Part of a small language model's weights.
Architecture: RMSNorm before each block, no biases in attention or MLP, tied embeddings.
Each number is 500 + 40 x the weight over its row's rms, rounded and kept within 0 to 999. Layers, rows and columns count from 0. Numbers have three digits each. The size before them is the row's rms in percent of the matrix's.

# v: layer 2 attention value, 96x192, rms 0.0813, rows 60-95, columns 0-63
# o: layer 2 attention output (transposed), 192x192, rms 0.079, rows 60-95,156-191, columns 0-63
# gate: layer 2 MLP gate, 384x192, rms 0.109, rows 0-30, columns 0-63
# up: layer 2 MLP up, 384x192, rms 0.108, rows 0-30, columns 0-63
# down: layer 2 MLP down (transposed), 384x192, rms 0.0713, rows 0-29, columns 0-63
v60 097:547447499543531497427505478480475515446524468483486461472516514472453496551459479496482506474507469459508455554520426508467501533487497442576453477463464452557480499500593549444471540555453536
o60 100:456424525525525551483437489525574469467462562515452534461497581519478556417555494493500485522491510456432469449565601510537540561475536487504493421497541483486537492519527575572521561465507484
o156 097:515540479554495523534482480436482519548620486503519520560492469502487398544521520470525501496590539500588553530506485502540472463515526503530422554485467508524460487525502450487483463552495399
v61 100:521506565469510487426463517498492459496443447472551492500510534463527529484415412500464567508459540495530471479518483472459528533515489540453536504477532501466489515500583423463526494505476493
o61 091:530485527429509431542527557521488606439506562522498437508513434527504499481489526543464535457417513466479476519485480485473484520563466464540526557483467542425500465499482493516525551517486419
o157 102:494534462508542507447489454453529434538530484474502594538562480487502546598513517520516498487503469529470603510573480548536473441484533536439510491509551589523437528543472463446438421521498568
v62 096:447503527467476553452518460582519515480460514421619421515520446530544445438565523529467497455525505489488497453530423497495477513547462475477547481476491481509471416475517524488550516538556518
o62 097:495501509444437493400569536524490429515495464512549569452419534497488559472481480503518547447402542523486504512483494485515510427433483584488483511494500512541468474546498527475480541461531519
o158 098:530482488568551443541440467487514547435555496565529448540544452531504455468446503447477500548512447561456569475585497595527533505565553516540514518545475557467528498491511508506492439474492445
v63 108:546559521538460381531560495460517537510410428536527472527484460530523508495555454573505504469496484547468472451516525528504509537523443459444479488459460498526443513483568485549464518493507524
o63 100:470535521481603540514502467557516505537524512521497542452495477457584491464558515449500480438535498575475510436446531450461480543531486488535478462505577493491488429433620508468471504481555473
o159 116:512549527497505460499462559465477466496542498507469497476528454534536481501508465511482538555448492453507543478582507520561481530522517521521556547510449461450533529589421425547513517498497598
v64 098:511545469536541521464551466475516508539481531453519565504478421582519543484505414531484475530556484552474540540463526540470502522500514562458456523480493546530511482441484493557552553498539454
o64 099:403433535510538511419579502543519501506598517485495578500583530468458510513472566465565515519474524500563449534476504532485490432502520430512465449556476485444447514545517495483522519454500503
o160 092:513476424521472486574449490465469472530450466508516439494521546460542480504487485545464458546471474468444560503540489478512525545508474493539540574505463496514589429445461464582553504536487520
v65 099:491506512469528510505460467552376476540510499550448475510523446540464427519532466428502517457488544552524506438569517522538560511512542428446493535497441491502463526512490548535545549543559491
o65 107:495422587482495563484488531597486480549495504444521504536559558504526476443478496504535491473469482512458590535506494522523533492506513493527453547554530514568531466506515429510461514580416547
o161 086:519531514507525450444486503439524514568506549540441433565485537504520444502478522543491502543492543504523454588483573480475423506461499496533505538483525485455546561516461533480503486482528486
v66 109:481560451496494482498526481474492560564612489502521517480486548491437509531477458530493494508482443502548539486525474517454505566481479494500458429537538605446457530490474412438467501510519511
o66 099:519508518449431517492498476436526578532458504479466533519486520529578496487537572472496512471510512572479573500555544509575458432503439449444508465473531475514525481517441533463458550510527540
o162 103:529472568446467503409480500506488388479489464443550425500558509501469463495510522495483485479460514501440485500497516422506588564494543502517469523562525498458478520491456454542565446487423475
v67 107:552512548510517458469495484587520464499500582448503472549382562573486503576463534533491515478459490561548461532565464459482561500478574450526518510470543561547528512543473575531466441511500507
o67 096:492513519564556551487476559481503506529572394536505459481500468506463495454567467466475525523558518429472532503533526473586488533529536504520533526428534483499453551493524494492583464506551457
o163 102:511405504518491529505514491575530577520550550501527538496429529493485463441459502541542504504505510460442510522492489482492485477503462506550404497549478491513478495470496576511451496447518564
v68 093:538514462508485474504510463477482554436464518453508488534557523527545548465515494491491517484438421532358559489506583583480452486469483477505501488460465463446484523531468509506494506514537552
o68 091:455529502455519515483534475454469564541527547484529565490449563433497506541547523467468540494519513459510476493493468516546517443469544521487513560490537511437472492565525589527488565543484454
o164 104:511523482500519479515473537481485496537529453472496528475531506536474492466518519526403408496536458468535540438535496488528445489585462479550506455546483554522618465513486442527435432488458483
v69 102:511485532454523534472504533485519604444520513490536511437425482412463527512545461497416495487520479492446539489513452498488514467455449493464506478541473490502532527474569474475463585450532454
o69 098:482539432574506466542547504459611519471476493481515540493501546473511557465458487514547554507539390527535449478549481417504560441526506518460470501490496535480512546516496578483525553479469576
o165 098:507557497506515437505512553463475443493488536514433487449539506538514480506567539454454507478459554482544519448498461543541429546475531499547537485464543503484478470458461472512509462504492414
v70 098:486552471500465530512548567480508509520561509513498416578546551479572529423403529483471501463507440531528551549514568471461491497476444474523459494550472409476611499539486522538503530593494517
o70 098:503485471442456474513520553456534464525466498499460519477480554500443449510524499475533543495497542456507460462446461466472523565462506548504523521553461524523470461495488455515593378417545546
o166 103:502473512553486520491538460500480517511488453559542538503587476505558507523460507513498505482521498526497511477543499477538508489623513471501449510457523480487571448487519505449517516520481473
v71 093:501596458511558441480578425600449473516478486480490590486476578577490572450538480501546585527568530494517532487475542530470538516549547515535484500486443552512459517551482532441477506474520441
o71 106:575514497430471515454498476528497566550529523503505510464448427506452490484495533519464414581433467463535501535449562477584495458536489468480504552489515537517411520528546510528574487523523498
o167 090:487469531520517541529508495484471543493525547551410510534525509531458530517531448519469531443525577518419510460541485490467478479479516528481475554620532430499497477502500578465486483487513461
v72 100:491446500454536510494549523510498506570475576533427452480501505540492547531525497511535522520498500528554479513485576509498435504449466559445460577464456571503513484507568500520514557562482440
o72 101:469563572492485625492448544510549487526518461485519509487505498524508476468486515454551502443537501585466491521479535527524490512556475518520502426570481490484480528442508497477553448503460543
o168 099:497540495496484463530493497504511475502497565587504558481554457450548546521520558511491517476516427444497543566455526469498548475471548516438581508524509491497502440575516506522408522566473519
v73 097:504509479462462503514480492551555493448517502556535529513515438534499549486497550496490506508557537428540418522410431426479515523514490498504463512541533472498561584482441543512484497501465464
o73 107:498469476484520559455450478477397486467503530489537544516521552480475489473475502521579495477514524468565544587555474530450558444537546498495532579445443460461389478517541532429513512508547420
o169 096:483483511500565511461520511533551583505444504499532514525465511505527489555536533455473528423463466412507551451506497539489385517489425404483493477511548539495541471565479419526454462492398532
v74 089:524485511502512510467515462437513483520494471532561455475506528568530521466534498512564533495460444451492511465522442566516545549543523544497441533460529578492488520459475451509484499452543556
o74 092:505501511498461567472612506509591554519459530497474530564529495471549548582493379478456521463513536518479538490434423514478520486484517490498526498502555449517409511500509561487511503534497493
o170 094:544473499530538497467435453485487472537500518425518422465512501536445521552503568546471482468526466501570484493516530493475469581450531499519490442520400530548527508458415475518522472480530469
v75 099:469497455514504490479482465455459561471468538488508513482568496488485473456521458492478465461544552511526451504471460510515506478543560458517549488531418517458535509539443517503529512474588476
o75 101:469451571534496456494485456520497474525518535552489491542452518491473446473439504524542480519486514487496500477541464540498478562434477522558543487399608526512414506505511458485474489533498537
o171 099:530508449464443497529481567390413474340482462542543507468523487568460548493527508466491497565555536542475494510519563458462523482526512449522502545513505485480528477460540494527458430465494478
v76 107:531473485446534517473550479565512583570548490486554535502533484478497584539429437521502543490454514500434476547458462494502481463501517499472484504463449491445523443504424489534458528452498491
o76 111:509496479514542448543514449493489526435482481485454482554481513454520463463526548557510506530520495561502525427508510490555483511455512515517499454453541557468525514464535449552526508555500413
o172 100:484459531550523514506520522452522552493507459552544543486524493507524551487478472463545464569504483496421463569536493471467483426506514470559530526525450445585429538585546528478499490484526513
v77 099:577466537567531477605416570430466541528430488474547467492460460522494506485538540508469535489525458547499427499482572498530519437502530432442468480458446445536437507505448488460494499462514403
o77 096:542466525533455493531490462488450447582489495560467523512508497488534502506499496439539489465523470540513490491539460489446517578572513502530457560434537498505552539549430539502446458495502483
o173 095:458491504488494475491462594460483514432524528481561487472556504456554484575530459550413572507544571481532477573519435530458474454468581502511538497494509509559457513506596494559484544520524466
v78 099:550487497479470558502470489495508421477542456486463494487525527513472472533458470485448530492517494526555487529558482500513507425484493496515519407546501476480542514514473483471490525506519555
o78 100:536471521491537464546521445444472529495533494532499438445463518528461502499456468482561424413509405518473485543525481512433521465417477486492493513493523596467542499595519450488475544452465429
o174 103:493534479552505560506499500526548483554475467492539457569518529511526548535543503453486495607495500517490504466515474482529467510527629528523466474536427470475427527427510508546564469515528514
v79 098:486492518500453487509458529492512495473512456536475487520557489513526493501546458530603551476436538562461490471511505436462468574500523444465495494489503488518524495514427479441453525515518495
o79 097:536455541528486534430477561515472424493527511507526524487496504509582460462494499488493501488529458529518511488477482475579538543449447506451496456502540387451560474512518460582543466462528527
o175 095:506528496519522556519540568462422491532527493538487531496459480452546545547559484495563468447572529462507597546567496488441483474628511546580465412543465540521425490541553492491398526490513489
v80 098:531513503443496478499457500596468475584495581450443515548505482468450504495421499505458472447506477542441553521472501504581524559533442461536485512459562504468439494453535510553509464522502507
o80 096:466516511521459528527547563489491435470531498510493467472491565424525466521547494512568491512490494454504483484501556478522491445456490567443487480501451535488541478507446475496489541477464504
o176 094:491512523454513491491509442491520519559490532501485537549461502473530478479478492566478446535498447508462503491546539525497526531553563499483480557560486591503526531498536524507415474467440551
v81 094:517486528391465504532523550491458578528502502451583498443547494511489586531506474430495545543541530502542449543473559531439493546482581510497463470469492504500557475478540447487526488485469543
o81 098:448474541510527482551508407501454482478487565467477460551504463498478446520494509492528505489511476515497472482591518495481480503506491498501519550514556480519470521592445423475521502515507582
o177 098:586457438540502479522539556505595481486560442577476576458545524486483550496455547496547587493412443570466467504484475475562453447499525481512479509533452539491495452492567597450463543506538532
v82 097:553529506482474529397438546455450500485493498465513409493540535470510538485515558541481538498514483472471507586539488509562453494518512427487431534461499456538515539503499556463570453528500485
o82 100:496466518514531462482474493487461522508497446535495530507373516519501476585514505451528471563538575452474558475474482572516470482553550527517491556477533546484541484591527507505466502510594492
o178 105:490421482405503442427462531476506523479513503474559500503510487471438568450440561527517508438501430529530500471495474507504584568419517515449587523486476537520526494480517516565514554460456481
v83 100:466463511446466493478441555445538541471532486553484525547509467547485502473453529467470531461424512577477461563556516484420502511493516469457513449463519515433468508455440548471472533565544485
o83 100:526493493529462539493469523477491485492480479438515433556530492457532490542529510551480488477567487408478576548517530507533436515460518499549485502514529514510461574535515513565446510529442437
o179 103:439581501479522514480541509484493487474469537518560483428502505458454510525481519475549457476447470581535509509429539485492468535502448491478516453498491540516495434467484478512502537516559495
v84 094:499483510500521523529499488537527549459508564512554514519558510536544527510490524485522564531515450506526492502568522493484495515493411485608498497546489519524434514496477547548479491542541480
o84 096:575491462470512453577556514483474510478485500479417558576474501451483554518445513500545522482518465539522500535442543481580511511502479508490508456584438506501457602491499570558496507492524434
o180 098:458530535533497524481515439564450451461496507462574509433448505536557535510521554577559492463467501502526440535481487550453472527463466386492535485437500479470485441491475418458527529463418521
v85 096:531546436517494496524512526538559515542497544524466533498495438470529486534545548521480505431462535444488591560497462582466543480479513467496500479491530513483436526500514513449437569526596485
o85 107:558471490473527456392459507508495486469532423551399427411523487482428505553523511519500505516488426542535484514431470457516504504491563547528441478454456550581534496521537558525464531495486598
o181 091:520510504487454511491570498492496507531462500538545498611481523536437538462426477517549494484530515509461502457524544518513503540487568455428521484498587570498491527494481550446417476486495481
v86 108:529462451483498505481479605536467563441481448513461537547485475486527505461512461510569454573505447484508531449454519489544505503517490512577527506518532415507582531508496562535536484532547489
o86 110:514540477524454526463433544533550463493536487469417453568459522539448475558517515458428518532574471527516473521504528567515570514449631492487510544472571565535533558445509489529542478546479502
o182 092:487479475575505580587497441503450463528505475512502483511406497532465509518522445455516423473455458547500507566512512497580465518473503448471516460476465456437566446498475492524508560547479543
v87 100:447565505472556463613488518506514453516485433485506462547510508467475473472481475491439463469541513545482471529524538543578509534475567462435591506568462474482426435513523585507545518510396602
o87 107:500552502512499515487513572532515542497455508473489616447500521541555509509465468494412433496529489463499537447505555496459507531535456511474475485393439473469490480459491457430494483451464509
o183 094:447429457508532502468488481518512485537503465527501481551497450472522479530476457500443600556443533556523525565478442501513527479465527520511505566575481502585514482580503538565431453471482484
v88 099:493469480516504513532475560464427520556496532500482491468474461486485481510506501482463593451547523488540465470560597462456430490472467485446484481443526378483566493552469515440454472520479505
o88 102:503479498530397559462528507549480436508504485581466513512542485415520512508467543380503493531481473479548487573478509599511482549556544548500485555488472540519519540486459476523486548440495510
o184 093:554508514432549433465498482454584598574454454472389470529500473526541502554521485549539530447525463506502497431451481470440445432485567459457497415492517504479452470470473514499467458510504538
v89 102:462548449465549524414456509491567516585541528461527515439540498519489523502492550535530506449481469548458409436460530503528486505466500552501508486496440442519481526480546491511480469496517563
o89 101:446529489528501411503519485458456437589466558485410536498538460474522503547504468512462490460543451572479526519502477460548497563445518529553505454548470548423541500556534462537558449583514481
o185 110:492451457496490536514504500512551527494458484633550546498473530512483495471490506492593484485414517494505521449531512434487535401486504519400443490576505515494501488496442557516476536506462497
v90 098:520594526506461481519472495481472469425485472503497532549507435383465504535485493495440536486537480545495531505509478550452540425495556502522493462528427562537534417544522533513498427535458556
o90 107:494454464467546466500507496507496587526523521522443474434461535487565520453477507526510467479501438500460521554512578483519546524471501482499546538518534440507524538531433515450500484509452446
o186 096:414484531507455533477476505548526495516483494524505465526584437471507497542486477466486544503505583458555493429477549437503382492513449531563509528459539442528483431540498501485511455477439495
v91 098:490550519429548500466504550526494534536544547504516447494495572426529509493549547457557489541494499538507403542495543454518525506509528533449492540541531583498460521450518488557486515535533442
o91 090:531434532439439492458412419503490457450461531526556434510522550557499489585453379455514494534489513467484538449519425534492521485513540459545546427468391509526489497498493445514464506497438489
o187 100:522508381620548563520522571512428469500523457440452495486494488479478463443530560528497465477529526458491502547440490411489556503464504548467434522547506491540526501553525480488496545490529489
v92 101:500487525506511441524498494533500466530558455483440515419502492553483475479521538553466499518514483505469501492514485581539546514542502470473499465484582459544468563474466507571574574462496489
o92 098:516619458464547547451506537445478436552469478496463533464499472539537467521496464488502473430483539582529541523497585473533474495507466453520420443478483568438465449528491520517479481505486474
o188 102:506399532503521469483443565554490484508549512461496462534527574461540544486531517469472522522421483436510509519549489578437519468478526446514551527500550523519500507463463586513509501493499528
v93 094:551525418536490486561480427462495469515472494506492463469553478509495467544443532396549495494465440579552495472536508418483461503508553537483446489445515423523559487462453435522452485423489408
o93 098:485479546464495527502521537467410449507555482496490510488559464459462463530537516486542565500488519511452470540417468608517453576618403498453484445495550605504527492504511536546510450569504519
o189 092:523511479557488527509490429543508478554390478489532483492455517513485523487478528552481549540495527550523570520485476393442513467503500451518429523515430512526521499453530524492457578467510478
v94 098:537460511527491498522559532457533413501522446513458506510454469514500490496486437459483504524531506440513508529520566412426469493526461535497455537475460505525461534421520535465480501492475506
o94 102:542519453470499419432400568504478555429493460529500495465517509545526459455490535548482552448496537488440528548486551497480533474546525437472554435489541504554479456518533580426544423503556503
o190 101:541469559585529511517487461487501494553510473500474485525498481460477491504465470501498489510542448487557491493518453462469468553511485547531470591567454459484477558472503423508464599534472537
v95 092:504474550495468546434535463546467459491497417563507485493566510488513516455481523505535532512428495526519424445453569458445505481450425466435458496527479544517537499450405492509503486590529480
o95 089:529487468484577507480507557466439519507501483525524476455510544547581480494480514504439492486545509450512529498457504523439449509516637459464585575536470544450547507467538478562500474565505385
o191 094:491476494456490510567472524474458540548475524555550539469509476512489481543568517539524510409510498483467569543520487479498504502506540460529425487569459415507396469592495599433476473434489529
gate0 102:462495460524430542553465530503472444473476535491463514475483533503531537493501440487545462452589528439494505469516437545489468490476469486461528548518538438431429479544432489469490501531537511
up0 105:500497527497514532528425438525509535513559481594474435544538475504474440515450531506529426493467470481488502522488539473559527523524529553466574428479480555465498523539477465528424502451468557
down0 094:533462445467474453522561589515516443505440533521410553479511490492560529398536477582577526536562567496524456493502442457617441486522466547491496525469468497544477467485429403447559441526551479
gate1 091:452498603492428499513533509518512482508522509473498558506511505589546482454485549503542468532554523499524511504548445500472444495556514431508539514479557474430442498486603526515460524524482467
up1 091:580480464557512507442546490509410495495429525538457558544572489554520542459496499474493499433530558488407461522465478491541499535520491467468552487561405483507496459515501578474481455588519441
down1 091:550533560563485496496484520468481515473443511531456529563459478582528480487485576490478451487573451448522561497488470538471476457536485472535511490499516503506555543480541555563476446479511473
gate2 100:551508562477537461503525498503524487540507486486534450568526553553505495434473491464574494582459537451519501520518428414499514467525567531466499545524555568508537474511452472440507531516545534
up2 096:463549496479530482445492455492529493423533510453577462516513482471527487495504416449495503530428529431474458541562485495444451493455586594409481502471532494594561563554497481526462551504446550
down2 098:507484459564480507573553456469469504502481498481539548389499449446583458446537526431570486488481528512481464510454509481456497576468432468478471546488562487453521485452483597537406487516577509
gate3 094:471560549481489545527547421448473515503497515465549518481522478447511501508563533462542501523538514519472450495486488509484464419483478478462476453454472460489500473456524477499510543428530452
up3 092:413552520503503510429557482483578474461491524462527491529482518493450484467508461536471572497515532466463511567583568480555539440510399431480491514435520465594485466454453495555514495491553536
down3 090:515463515531419554496439495571456464510401520539467548495554428512491457525510538508458484436546446470533535456466511459528570512539493513477527477514469492535461511528498471443445531502500518
gate4 107:491596485514418525537530528557523519513477454582498436624560504458443499475492499478476489497446485472584467459570485509515489501524509473508522502521573485439486455461456492456500457560494449
up4 106:472531518511472458511546503525507496524509432568533502552570466474438460529533497435494524523499560558584496475549453493461493505441473511503565453462489492428507453473439529489470451523427470
down4 112:524490576503483527476511511495514509468433537506522584486497531541511424531498443438455489514509549508445580532486525539489519495586575487513518435482519534487529463532475488485492510474506534
gate5 103:451565550505548468454455519582452512468545477498446514480475515523487431538482450473495552441513537533487580528522521474545452484469515476536498570511457481527538531504450557468563523475506537
up5 103:511500424470420535562488506472547487469451464533527508534488518423516504422477592514457456542565538546519512582506482423485463513493499448535513492544521530542504505491520544453421548519468497
down5 101:512497508555468549510577456429513577595538581460511492444574497463508520509522503452555441508500458527439486486507543565495477439477490554448505497422468430535439490509592489535500465507451561
gate6 094:490525490543556527547482527486442535553506493505491463547554489422594452482514475573504511544515524503490459470402488540546539545482473535561481446522509506514524507497520540430523526523529476
up6 094:556482424500484488505455453462506510508456506477514478495478503502428512451493482561458428533517466436447436451475421531470521577497460521499538468496520497479482509510514476375465552531543547
down6 105:489552548510437497517485544584496454542489537465515550514558495416456456467528478486465527532499544483534523479478468519567522481517523535447586513523561503444466514538507539469542579545607488
gate7 100:513458498507538446562448476463477458504547421496504532438559430504525462572449539472513506454535582494489529515462436573458486536475518465507572506453459500473501488450501495431575541435436568
up7 103:499506528460399505524482575517465511528449527493540542497474530535472473527557460500524538487493513495476480515484451526509507524507492570497565530463529553504608535505482580511514541539504479
down7 099:520526555496472489524537591520547449527453524446469510485459524469486450502459459558457492537475506536506532432512515467464453502540499473517484541464457512559478538539440483509477483465530493
gate8 093:492540466494533469459527589405509477516468597452531460536486510564567502477550487532488538462458507504536407453499525614549438502490457501508477542493468476484463482559468404526471536532472498
up8 094:477495552557448533566523424548444505435489462501456501549506506471462511470501626571529499450485450547480562502509544425464516486538540523494492515459555501453525541535485530411466507579461440
down8 092:430451545576475455454453519512537502462464537470438447491476536422474537557504455531554487567507533474522490494494517496455465559463540545504517478517466444492438460482509571472576480463505343
gate9 098:489488582457498529495587492411527489540502367460476534450506563488570502548468436554484529553549508535539462468473462499439509454440510513503445522503486507511411477482461536511508571521452478
up9 102:511476568502556490467527480515550472529529455510549514537497583500547470509548479534375511496573466548504484487484479519413463521491531418436529542465543514490473470546436519573509573548475483
down9 106:506461509486579566566461523522453591504468564480477477546473455519545539549434498467524449551503464542496487532518487504513429507541515492438560470497493606474556539505518485474506521482446486
gate10 093:492565466492559599459404535513469547461465495464445400508540490485483530498432543487481488480529525484488601459519558493487523502503532499473569498501480473522479515461498545494527429432504502
up10 085:504445522527460443449521487526477469519430596508472562444527526508535516456554570481574497527461492454550492549523442558506492512503475519482545496490446545505522467506534495542466524495451469
down10 096:510498442561470522452467531519436497536501477493515513489512512490500468540425441511491548452477459552518488490505544560440460537459535469498639526525490500530503487452514522468474465477513553
gate11 105:536521485474460470569538515547492492527481504562592466524488567484556489500456552456520494518475551471473435397470484468491510486574474497492542521477516517548499512494445553497535566483510544
up11 103:528489515506466463565486565477466586498482531437352524509551516473487520533480444485500489507441526431445494497520515475441549484512559536502496544453517470486495516479559525412536482518461519
down11 100:495498472559558418491511499398485585575458512522408492618454461424462512567444494472514517542429480462563509561497497519503519564521484522440492475460461505525510515490515530491468464541468504
gate12 103:488482460465485560532571467500510467493517522498534490516472469520496558547527483530482523520438502465505386478556504569484477525461533567456570510508398494517523462514525476462534435546574501
up12 105:468559563465559498497515475542511497497452486480502468469464489539450462512466455475545515532452542509546533481478498448501556532499546386462451520498519514547552399531433552426497510503419480
down12 095:530461465548474468530519494448495538521454483499506519544483521444591465507484436491504512519514393443524529515480538471451471448468487450479578483530477458456539448486578488492527500492543451
gate13 101:482426509463509520457494455529390511532557436512501442579563537446460443510561539514502546524533556488496486505514547491516477547536451506555513470512472472492552489494513422487486451480499541
up13 096:566539492552445502517558493520560564497421469544442474414522479466546497529443490507574433458493505544444555470464555495482594543499524516465545574446516481501463522517488567511489534521497472
down13 114:471492503522469602462562467468534522531527435513507528501523534479553467453501488491503508480545451475570470575511472466440456552463537464511517483535550442470498540497499481531490496497502530
gate14 096:440454423575472570460518478480454554458509539504524483462511502512430460493483563434580480518404507523549561516497521503541548509529523458497518484509515503522502507511546509435485503490472466
up14 098:545502557444512527549489569470551493569456452513536534484544558479572487449467474515457486431565504471467444481499527556460438494488474552569538422479445523446472476483480548555505490558532526
down14 098:552486446460468431523487441494566523496513433534544551507493486535515538495537450518563534511437505472474508499467507540410454478523467585503493505471508539454463456468556560594512490495511504
gate15 103:499553516522423543473504507582514500517508468558486499496514512496503518467461538502505482524497478527562491497569473502505502465521424537509470504495511461476502526509506463481507528504429504
up15 098:505496514540512439506561543537508495432494470434474534489490487485518500489503473467514555457469476512481507479549460443496502475616469476508547546442544489458486486475546611507451439545514547
down15 100:456445493504544424486527498433549594518528474499412478494405476495527504520583585495508524473498474477480468508518488468492523565510530480459524550498522514526483469479587547452450469500491545
gate16 107:503511498541465505462492492504504539484425541517504526486465568482488503439466534483532519494463547526537483530518502431487474398508467465498507509495514453557499447469511496493587601402454495
up16 099:543518463533518506521510508515462499402455518455472552463539521486490523415451532534496513479497582528528506472433519518495521490542498497445475513524522434531521465506451489523510488479516522
down16 099:461525569486501442521554514470488533615483528584508490506504446463513516491564503466492516489431514461509516472487446513503441540524568438537467574486474441578517553508509524526492495603498485
gate17 105:514520465501506477427439580467544551534476466478449563490486557473483480531546522450500504506475475523530541561534547501421470473466502489480481495406567550518520529466532554483494449578460513
up17 100:498575502436514522499475552484551492501441491480530464468511512521488503451486450461413460465495551531518557474482511551452456520444517516490411482494441558518438535537462519563534477464492452
down17 104:512463488497525531532495479526496517506528536467510494574501472494481476498467522502478472410556562441497547443435485463552548528502457451463425482575541540472475462529469561502518512509477545
gate18 093:492496456477564541506497458471489488521542468457471504452519470460519482526499508522485420555525533455442466504465430456535453515514459511549522567533531490498452568513481522554510603555554501
up18 100:481519530564475523555470501476517532493457503447450379463502494539464611497463524530485466449556529512444527500527562481488490499495491487531465465559449515471479519475454479500505487550459406
down18 095:494468504527514441460531509515524490455517512605558554472483557435509411473490500504509536520474536500524527526462449527586524520465426501486568548561427431499517514530561536523483549515515491
gate19 100:506459512544452538478519545539494531510443479553520532473487534496545475552508478441500487580532543462581513514518472517452483405565474533551607488519515517519551519331500473517451485444487484
up19 101:528521484496541495454510560626508552492482461463516503530499445507449465474475450492435475464504522462447413472448509448511457519438509416469526510566563545507566448575525557518502486524499545
down19 097:567481492464452465465560441493522436502515503477507511530495524452476523451540495582538554472484500514426412397520453447566581579465518494451516457482391523497459518515571513449506520504496531
gate20 104:533501465501505460493580458472483501542455469538493538438549584528507541479523553487509544499483533481522535510511510515480551445526457400514500545518454553570527522427550442410560467505486494
up20 098:470527430514469434465553518538476476528495543508470536462564527500462519553545546497490489444526477507462511503530465496522519491549477501465478522543493562617584456505557481497610463474488489
down20 104:523497588554461542483488458569391483504505549469480417395494487433446498517590493492473463549507445501527508523454544455550455481445540542507469445411511581512479498511480527539557533481490477
gate21 092:577469559553542524500525500481490480482457550506474532449514500516497499516520518456527555474532494478456435533407506596487477486484500408562478416582486463501528462522495449513502533490560437
up21 088:504476476511502499453488540514545495429567491450553464520508488482513539497558462359485512503467534543446496443519539537511558498455489421497540535490516375536474527468474485538549476511474464
down21 089:523509455486540520499461477544546446541570469508504542514444515503587467480499456446580596513437444507484509499494501462509465463499547513526492500529537486511446457564505559442515490560492463
gate22 093:467470454556467501469549503510541494459503452496544437490548520484498521496453478522441549555525467436535471542523552532518450519454608523477488528517467528511443478438502528475522429529475497
up22 103:508567509503446509461544480552481439481534511461569504482486451497500485493427457447420497488494553582509455470455529496523493500464498511482566565534483473518541521521485480525493475505496512
down22 094:371406543474528484482451500473456492519491564532469517533498492523471422563527511511559454492495499513523482532515467425484534511549466552569480430497454520510473542579505525545516566529503494
gate23 096:479549382556505467496555524517479418472475518554579484514572525517495487471488502529476528534478506494504544513565514570501518514492446472518554544522514500564501477523487449440531563517472515
up23 097:513511539472469510460491442489514479469457528520498568508439481442427518479412544474434475473464506472519416418470494506477428480500501532460462574501527459502467524427545488538497499567470530
down23 100:551518516455484531546473495455488503498468531473441488477466516473533548526534509528499456471517469500495485410525487521481441448558503507494508504558503470552420527470506547485496499573464504
gate24 105:517490477515554576514583547538508585506537455513514498457482507452467472468528463554480487459416509538511508460534570456489530537532520486505559457480501451514499520483476500468478404506478522
up24 098:482436485482514421515464458525520465490423493509496435543484488525579518476529464459476483476535487434524498517473451555492463517431488505431451580483467497461564447572520528480440558453508433
down24 101:487485515532483512507488494507469540527528491502521474494492578480510568490521482442487474430432542523615550515582427508516474450511504507450513422520530498538513522441480550416437492483563507
gate25 098:526489535433589473451526446544477541532479483536485508452513493514437489481546468492505503499546408588559526484511463482493474480495517505516521539470519494497475508549560501513526493432558460
up25 095:577521549519470476518530479517501530468530512525503474507593552527453459531464476552507489545493501558492496582496496578467502519536514518530519514488489484460488488553533468471525470521451503
down25 090:532576503529511496466503522497465506566490451524554535485502548418461499545463460525522490512493558422508411427448455575517553481474485496562582528535534554485548460475523471493536547486395476
gate26 099:536468468541565446429550447526446508573479556504484490502519472505489547477554394526430555554423487443555531545431446474463548552507451490548575500465525485486499496491524426490482433552528502
up26 102:491547537439533535541434575523528540505556536450583541503508471444505469546464485451509456508536508483493470460526588520562463483491433470477478492597486525491505501522472515586478565525507475
down26 100:572546441501525536577515499539471515445519510448573484474527547464512529494505549437500470580513536505526469513543541517589540442500489516463513478567576495536492523505436529508480499426492520
gate27 108:488543504529531522466486479500448399537500593489436497504538442520511469550425495502476473492511532485483507384468521497489510499497487506555540462472533526517510506555526533423645464464524509
up27 101:456501415461529465499527510457525488505560505479473447519550478557493475591524451528554511506535540536479494486535434577455486513436390528453523497509461516543513515397457495450529503490507505
down27 099:503501529444505553523509401500430483515522505502466490448451480491487466550463568482521515484542506466472421481441477500478521492533464495458481441542484514515605484463502538518536521480522502
gate28 101:431494473522529507483471495563517519492524481531445415526462470472489467457519496452525471494490496580525505532487531508472531446529515522526485492453567552547501540515462482495444556538491408
up28 098:492510465551524547485503525475489428507433397483507574511457584439506543530440523425530479542515472538465527507478502514501479494521542545511457541432509534559517559488438505546409497522524463
down28 098:516507526521517462506516454469475473451554439587483471495515454460483470562446460524556427533510413548486479462506500468499447532490466500476523489459552470516503468477435463501528522541514478
gate29 096:478544532430514502440499526504475411431541462466514571509558452501447455472512486497440539520551474492584523463499480455516505523568427519504545447541491471566489587510548469583420582485554497
up29 099:417440476485459553463509486498517458454521504414490432530554448448486511479556493472537470451515470499545499512506494555431530601491532542527492524539469509569441507470441539504517503467506536
down29 095:480518499505534518532453450474534491417498475505487458495490478528406488486498458483499531479521479543512470541529480474541462450514505443540477564542643475458479477523502514538525524559560467
gate30 102:551444476480479475490464424524460538573423492468471462480505546432537472505502523536527456496485539576518517492549471473475530513451481497501550478443494476555485523473461556600468523521489510
up30 104:483520478514504494448529455465463556483525499540535487470476471547506503503567527559538529476433486458533507451471456480460457458500479440493505450467493451506523528435518560582585511476516518